Each number is 500 + 40 x the weight over its row's rms, rounded and kept within 0 to 999. Layers, rows and columns count from 0. Numbers have three digits each. The size before them is the row's rms in percent of the matrix's.

# layer 5 MLP down (transposed), 768x224, rms 0.0705, rows 13-32, columns 112-223
100:463541511481503507514507466482475448511535513484528492506577465451497553453516541533554549506472482452515615481473526569476473533497494572560526506431513504462462527562508411489465540555519518533525553506544478494501560428460550467532577525538508508495533517529551489552460483474519445483483439511518489525509551577502526505509514461567
107:513505482500497474527485563567502498581491478516545520467543490395511557501581560499471535531515463448464468541455510428569541520485499483495484456498520530416502452555493455529513450522544406466495464475508508486490498468479479519516459540532493445410449444481553472524544501519444480488463510505550486458468469461517503498496482494552
098:541427534491531518498448506540524530437447465536515534507434506530573516471532526536512485479495465419514560445498493473575511540475519448527537557525436474469513533589525508532524517506468483484536516421500446515510441535549477441483496457453442508492488522509489499432477461509540508498560504493499474462514530526489415516499484513424
094:514503496545529469487496514525580472527443509528536543465489554526531539503542516493528567436440516468492503406523436472618438444536447549507530472494518474593485537452493497479509473536514495545505572456505501573504456518522585529575465533456402543530442535488564459507507510509475531518468471503562495488499530533434475504508518476509
095:510466496517553550497506576474492479438490565440515427477558507470437514531492550463506443533478531506463515594513504447513532488493534510469527456512531476535476462492496507541451531511437548456512534472506642511481494509507509472459502546459498474505449517543440458468582517441464448468516493464527482482619506472504476487548511472564
098:519444489469490538500561506448504463562498436485456485529493472432553530463445493465464526520527471523488536463516500443496437504520486536550477484497428446542470445425485413488432530502560438511505508500504529492529519457550535546516482517470528464508551441417472495500513521520523523580488527480526527456507472534486402498524557445508
103:512484480541469591543427534522407514491484480428483438621537465513558491535479471551546512569501528529553478567500478554495508495481470526503517501502411558519585464484507534507478419527547464447488463531512484472525482520497546480483567466443503468451492517561527526524542499466539468467606453501473492550499547490454513458443485467490
095:550442500523525543550595440471474498562537463425465459498425534536524494541435475566468515499418460517438526549468478502509559496539482493471553497480518554463430529521546501502433503499529533521503517460502520452509482402526516494511559467474468531578500518508500471524482527479503480552484477462578485494565507502518462485513546557437
097:503488555472549506515550564481574534500597463557483543463527491452578535494464460522578485537453472520547467504491543530433477500545439475444529433427495479543510414519506514471486528455437495559435461498494512533475550494438516566410530583518450499521493522548553449519504444411514436494534532521468462511524524533546475542450502501554
104:480476412537551463518496511533473543468512484475483471580465478515474575451495469491487497543466513556450596533455515627494540462547517426530457548544516553522486481556568595501522523474569534527533460596554446527501483485486459551517501518474477491504452552457383471509465515519573479525489545517490457514452385493467470410509476527502
100:520541532517461454528542507508451449487515470443525439482561467555429511515484510491528539533424547557489537489491469531461513488508475518434583563467427551457520486482538471458366484539482523483509489515492483509504602495531540540459549412465448517480497461502505551536486525519492505535451454544462450457495514574519491480505503500495
106:572551613434468452525509521501562471451567473477491454478542514505433521485493468491479494487520514465535546479509483509450598451501522419489512529498481524540448486490546481552519461542501485490502525501501531494550490488460518482502557441533535465529507483532527521454476580564571483533528535502545510506566468503564572471512604460527
097:576499557588540471448451519518462544480505506511579482545524442464554447527507524558502464480454482423483604565499507456527519465507475514474501451457463473504509452534472471518542491476530504469506532452497454536480464527463513493480453392523490534483465495542428561512488516577541508455470462477486544624455470533487499537477479535559
095:483522471527462525473482506515510549445504405466436503538470516521529530544514465523523581469477551484494431535430521487503484468542478499552477477574470517471532457499497483523499526507481530449504518446467511446452555457510641473511533493516477468485503527586462469484537469416573502537580560399515489519488522539495459473423402503488
100:528540479553559469450572458531540455555543462543498505485510530477525505467583499490521429496528516563479484515513460544448461488492500538475449511538439423535536521514450548414522466504447450549500499550502548584499474455508537464527491451544433485477544459447462489550501529475516490537473436524492508481467524494490504524513500401582
096:504530491497525501545484523436456474486524519475511511560550511460477494431438493465570467433508465544561487467490445509520495588506458591463524510564539439406473517505521501494524461527430504502480574416498477481456516464500464436521570461488467421381432455493460517514464545608514465423439461526436450531459464493454506522524443449501
091:522472456550473454523437487521450448528451506415460500499521471501432492454535513514578456540503546466518506494583437464447483509410463523472524481474512471505471488452471428519509538546542537434456534567480439474589532467528562468466559465510565442558576497494441479526547472518515536533499516529506488481506458555495469546460503529507
103:382469577544496523513476511510448508529478526433538536452497478513542513506525530506567509419540507488497480524538516611508493483528485529547506437536527542494415559488509529485498547487484486490563454476481471533494537469444481548435535475522483553515484459586508526468459488503482484475521473441545426533401512422451532522481454496479
100:541468570519511473483494494454502495464540538503477459498505498538528586544455580505543523443469506479513472521487494500483482485512505505493454482522507535442505529459476460469563510561583511524480512501500456434367495487509535505478453496518507511523448533556527547527481548476508500451515506478520534469464520540513529458555543516524
097:450532488497526464560492488468498456512467480500539496613514526550453501507570553491500474570507454491446528530406530566499523484582487463528480461473467561400472476499522468502452508486479468505539489466505541492503499498466481491519458539462558498465451512542457528456488535521555510555520525444540402569475545446523525537526505557510
# layer 5 MLP gate, 768x224, rms 0.0757, rows 14-32, columns 112-223
098:561535593524471496480481512452569477569494538562464472498521459487473547429424521542497527495519516543467537424508517516476494538546508526516484473553498481488542574452542479466411403428496451536413465443445488503556464550544559459522471448532464517529390439569442433527427497535519569484484479491502487508442443459494471528576481484494
100:491492454496579545492473480523497560438553464539549487449444476492467433435465496478492546497531519502440475518552491482484511569517520478502517423452510459518493468481533486534485509402497456456459522535563495484456518498502468437428515506441466559503580515503488480502491423471527507449485391525437567470481519543561505472516446513548
107:555459503539531459530450534538462550489494459552502522483560562518562437523506498523476525527486523498480474477420510466500426512599508469494518513431505492501520533500479461476548557455440494520507545460511516463533452549408563513532419517452475542580472525525543447463582560603509523542513485490515551508513451472508524533524536529476
100:455522478489464461516501519456497558471503493563473500475457511459493557471497510501523561495496481533546545591551443504575514460532552464458501472511450574561499510497458411514554571441466514504464497496547517540498482500486489465531522511506482511548493486565490473445450490505474500505661500558521498490437549494586547556549489535473
097:518527512506516498479509447539474486518498512537491519506534478474593558524438500522592451468462534445506454500513432491503528440582522505491514473496515535479568523541477496448559464479432555541447482501514500453496486537468505487493503477588446495495465576539502517514470461557497505557537542600474440512558472494478478457548518537514
101:489485447448545498446491535507535427572479531503487531451483486515509500476530488481485486537542441549518516521482437547473528501528452499426485426467524491495553452492490545528427515469476470467494508488575505501529433504539557543527574500530522482453515505534452534467588499566455481549545519477450494494538530467428475545487467542558
096:527534610431495490518475508413565517514574515522504394614467491469464486510472486511506526500511549537510558485419489478492507513470462456458492556465557481562487551456523494437510484507496490457471484563491515519477498504396491487516473483526469539487522485520529594536534497450456471542487470560504455584484453510556483527508475540535
092:448554475462571518494504456503499502462528539503519567555502505445472450485496494499441481475475587501521527434557482430494505518444466476487514463567471480494393546531519486523496457492539523558528480465458480545493445493495456487474433446507491405513481532520479495529594476567551477460474470512550465491497489415492471517495517534527
100:475486461515485492503587507449491514532503491544498437480507574483456482526452526544543537512519551530511507581493485468566495538502479569482491470539506537488559530424449471609521534559528556502413503462529456478548510466469566422528490469546512550417537464521530566446522504542494517519523497545546461546495601517518566575424449482511
092:500565521597509503471490486475537604519519461532497525499404472468501525522537473471550497483491475508539467508574523561533547524495560468523475479484619509428480469515443568539540478581535548467485573522478594525484532511478505487501503541531495488507478545479518436505542560466458540514532515482535514518580506462520534508569550482508
092:476496524550576528472472521510557548476494415513496525487490519513507503531560444444543487559522535520481507493526545502482472519524527486588480468531440467456584502532467505540544483541517511527496465496567485498465529508511496463391472571562517521521487509449427510512472365546530525415500455501510460477526461541511503502476456444480
096:519454464581549472517525465508514500494485470510536507509476484519567427507510503509550477519520516481520572566485582488446536498480514437494480524552457470563521394537487487531447476484475414549554489515542526528488542508453472507454525483537510439558477536479496478504552423557527407397513434483508498518508583557489510515437503501516
101:582562559469464514510442471450493476534520594548508475518489414424427442519488536422519488495562454502455516534534440591492491487460498517509485462513499396423522505490505543480451468557462557559537468468507455485471452534516487503495511459520461495566458470440509493467532521519561447487473515538459489513546514487589455537515543543502
100:457491498542496513546485499525533514474561525483522499486497447526523441561498557510502448519425590506500484544482509507445489424499536492498561461506532529487507430492546502552470512470594477510546431544555442496435489495531431506509458501524464561480524543518491451462517453478490517497516478440433425506515498575534563529445509460490
100:467512485470480453497544519478404501479499551533517536563458520487490449483467581536577529455502457503553475525507473515450505524553513436453545458459520521463486512459541581529459424529508532517404462490510526465486494534414441544514490507532503560523504473476484495507438504582474469511515559501490484542567470474537579475446540476419
100:506485496470485501449526457458512528519498456523571468518484457433510428475524448450474535482452483492499436480571433490468513495576490464481537425520493484491529488480563483482549470524548515480466528516473501468491499477519484477513498480525511489434416545531524503529447465564475492540530504463523439529519505445464498463502533404457
100:433543506426526464568474517483538517513569486530517485559405477551509487512476486492472524536454507512500553529477468546520555522507424548497565493490441527497507515505542453430454482500544411548512518593444478423441476487494489481507482581528474467529602452481506477506462468460483508589483476415513473471538518476558494506467523526520
101:512505498433494466496587463550451514401497491487542484476485507424432474573528467433554451513531540570519506518513489494576532514460546462484479484502519481496620427494468539520430520500469528528526485435581564537464561435487513500504574554510536567465557583481589476479560521479532510509551519498524453493508488470526524531500481492468
093:510513463554546524482488463452444529466472572435525495509495505430517615529528525567416519485579452551472484477592496520441425526523478514471457456482516494475503513526560453404525502506448552506522562493510462519459444476486549490544511618498543458524476534486485482466502502585543534493569505447488531491525636494492586534504520431533
# layer 5 MLP up, 768x224, rms 0.0764, rows 14-32, columns 112-223
107:467519499448555505492498491481530506460428480557489527518488531534432488568513434557538450522482479542477440537530388479490445577550512493508471441556436553469502476489529530528439520556501550517485556556566572446544551504480477511532553579530429526424519526479450479535421499466486505510499473414494592537557452486517501511504564491472
099:494458454547504504521498517564562471556526454523503444488576541495537485480437548537474525461496548470534566575493489509485504524456507429521514502473501506485492464487520405563513481430566506550510500456564446479462473565557503446493447477466519521519419524595528490465459497507544495522471489591483525513442547521516500523523533551574
102:536501505526481511443433468432407509496488444526545536538498448510531467562546469599484491526484466415512583497459491503426467450575529502486544487472464541468528422443556487537511493552379512475457503516449499510492543479490455452512440467424489483484487470485452514460481481505507553446520501489487473452552470523492488599531502501471
099:524552527503497514499487519477513473505461465530478454493475583501519490437467361524472528491483556551430551526552504550464536505482495497538556448578485522543489448487492442488456554564485459481500493484522489500514545539530487454532503512456595511517540480536520510471470551486538553547438461481490538478511509526567405439482451508464
097:540500532483489528528457475482476571463520515520497511530508503439464570478565548542482481455546542533535546468519440472503478546498488489577518467443501487491539471579474471452533498498427558492459544549561495491534490472425492456491518509513454459559515445427435443513560499495459567495510581536540483563538492538486398509578589553566
100:450416472458482466516515522489430525517512369414475532446507459524537488473478533456514450479502481467433560581483534497492522479537543519461477490500535502531586527470490492520467543358495533484515528537559500503465527542487434484534500511457501493543536509531595576476483472561534465405478500495440449481551456420469527572501504587545
099:494531558566576386466412497534509481507496517520562468460548471540484496464558563520524488423458477478501471523583570494489473534530553484425459539483496474465591465500464453554525523470511545483481504526480493521502528514521438526529443461431488467475518470540485491409473525511462467494538505468443506518535518499505506571564527513520
092:581508478464494561433424489496481503482540549447504522538499453478473488497524537459434581502560479590469558473547506443536480549477547541472453599487523522516467549500514574550502521448529468441527502578481519479480553467516526457496482462433557577551450514512467482459447473506470528536492590508508577503458552528400570467518532504451
101:532443519481526481510453475502503498560552435533511466527460501539541527474449477440512469474545472425501552442457587476509519516568459491544476527429449424555450518502551539470552547490521494564533467504488553486503522493555442580592542470507457564463426433509450571497567439483488486536504497572493511475462479525514489531490449545446
096:622480515501491506477533514533498508538526494545541485545427473483531593485461399527492493493439519489469530396557518513559449493492515491527454517538579552529418484487492599482586520506527508490537505557448481487527526460549555485584525551478498502481548548454411492496539502437465541482514507504548479560456559472485463485482545413473
093:432472520532473541524584517475546498428480520481496580537509512541523480457515450500569482517571490481485522468498479473500489469502469522455514560458441539478460501586491473576488568485439541515568425509538515542497431538550523445525453522540515510451519548483508487533466496488517508476518506540503546511411507473531430508530542481493
094:522503485460464520440460516456415554492498528501458543517481522446495525490433491535458506457473505544471473463478477537603549495469513525489489498508550491553482529484465532498529473511529520510482519496426467453525520548409465583448489584494517504450565458546515523541554530476498491497533516500578524420535476490519534549497485536502
101:560524530466508444542503479491456507544463539497468461489522554511549495452521547533514519500544439516494470377480468492571538497489506512487555452427483542546521503390476522490481470506466513496517489503505534535499463571493558567458482466427487552526525484455506437507478512535457529520520452535519499490458433495579476458543534548440
094:482486491497499492505532392494519475575445545544543551542512458438479528480539476485477430541514515543473494494476433506460501487485482457509441483480537485484481487545489472506508447506497452500494552539521492500575473435526621517446515498545534513506556538537452441539493473486444565489547494430585520463415530456480434557587484498510
103:459544408426471487474409500549477502518484480471553507500504521439589551461540537439489500476415498526489490458461474562519524563512440511520519496533535530473448520512542534539436513454497443444428556462460432460545544504527534481499518528536480505466552508513491485524438527487478533469445486435466499520588427448482435488501481441526
099:487564503397508449583514466521520522491450559494583450521543498535505497485410482473499531536513443504498446448484522523579466539548491494480536467465501476475541465528512521384547480392521588506548526476545558449474496510500484489563430420518478453404484468502523508526469495507537555470468522543484508504438547469486491567533535497514
098:534557470456458507483506486536492456442596516498441550534469573537464413515466410510508531541444522517553579495443532486485522478554527513464505462519473499509519444457433464536480505552464497610468494585472491498516427522464502452558425520455560475519508463371516445465429482523422425506559479477541484463520512526509544454501507572513
100:527590483465523469611518519500472540465550469469512456562470522535533502470495461523492523444509469472481554465521448487446536515448555453483473509586516494514407535514501531465494509519532453449451483469471478501517473483532503445464560549549501542442483520434485585540561489514512498478514432497480544457534435476545478504423490531453
106:438480546486489481521446476516543555476541405538496452549487526574476430491514428556606502494476502522458510543555497481541561475477484503530528489508533489519476519513550549568520511487476543502487432483489501475583581540448496514495537421486503480539481484523435539541498495505490491467455511509517465487471490470505460502425523551518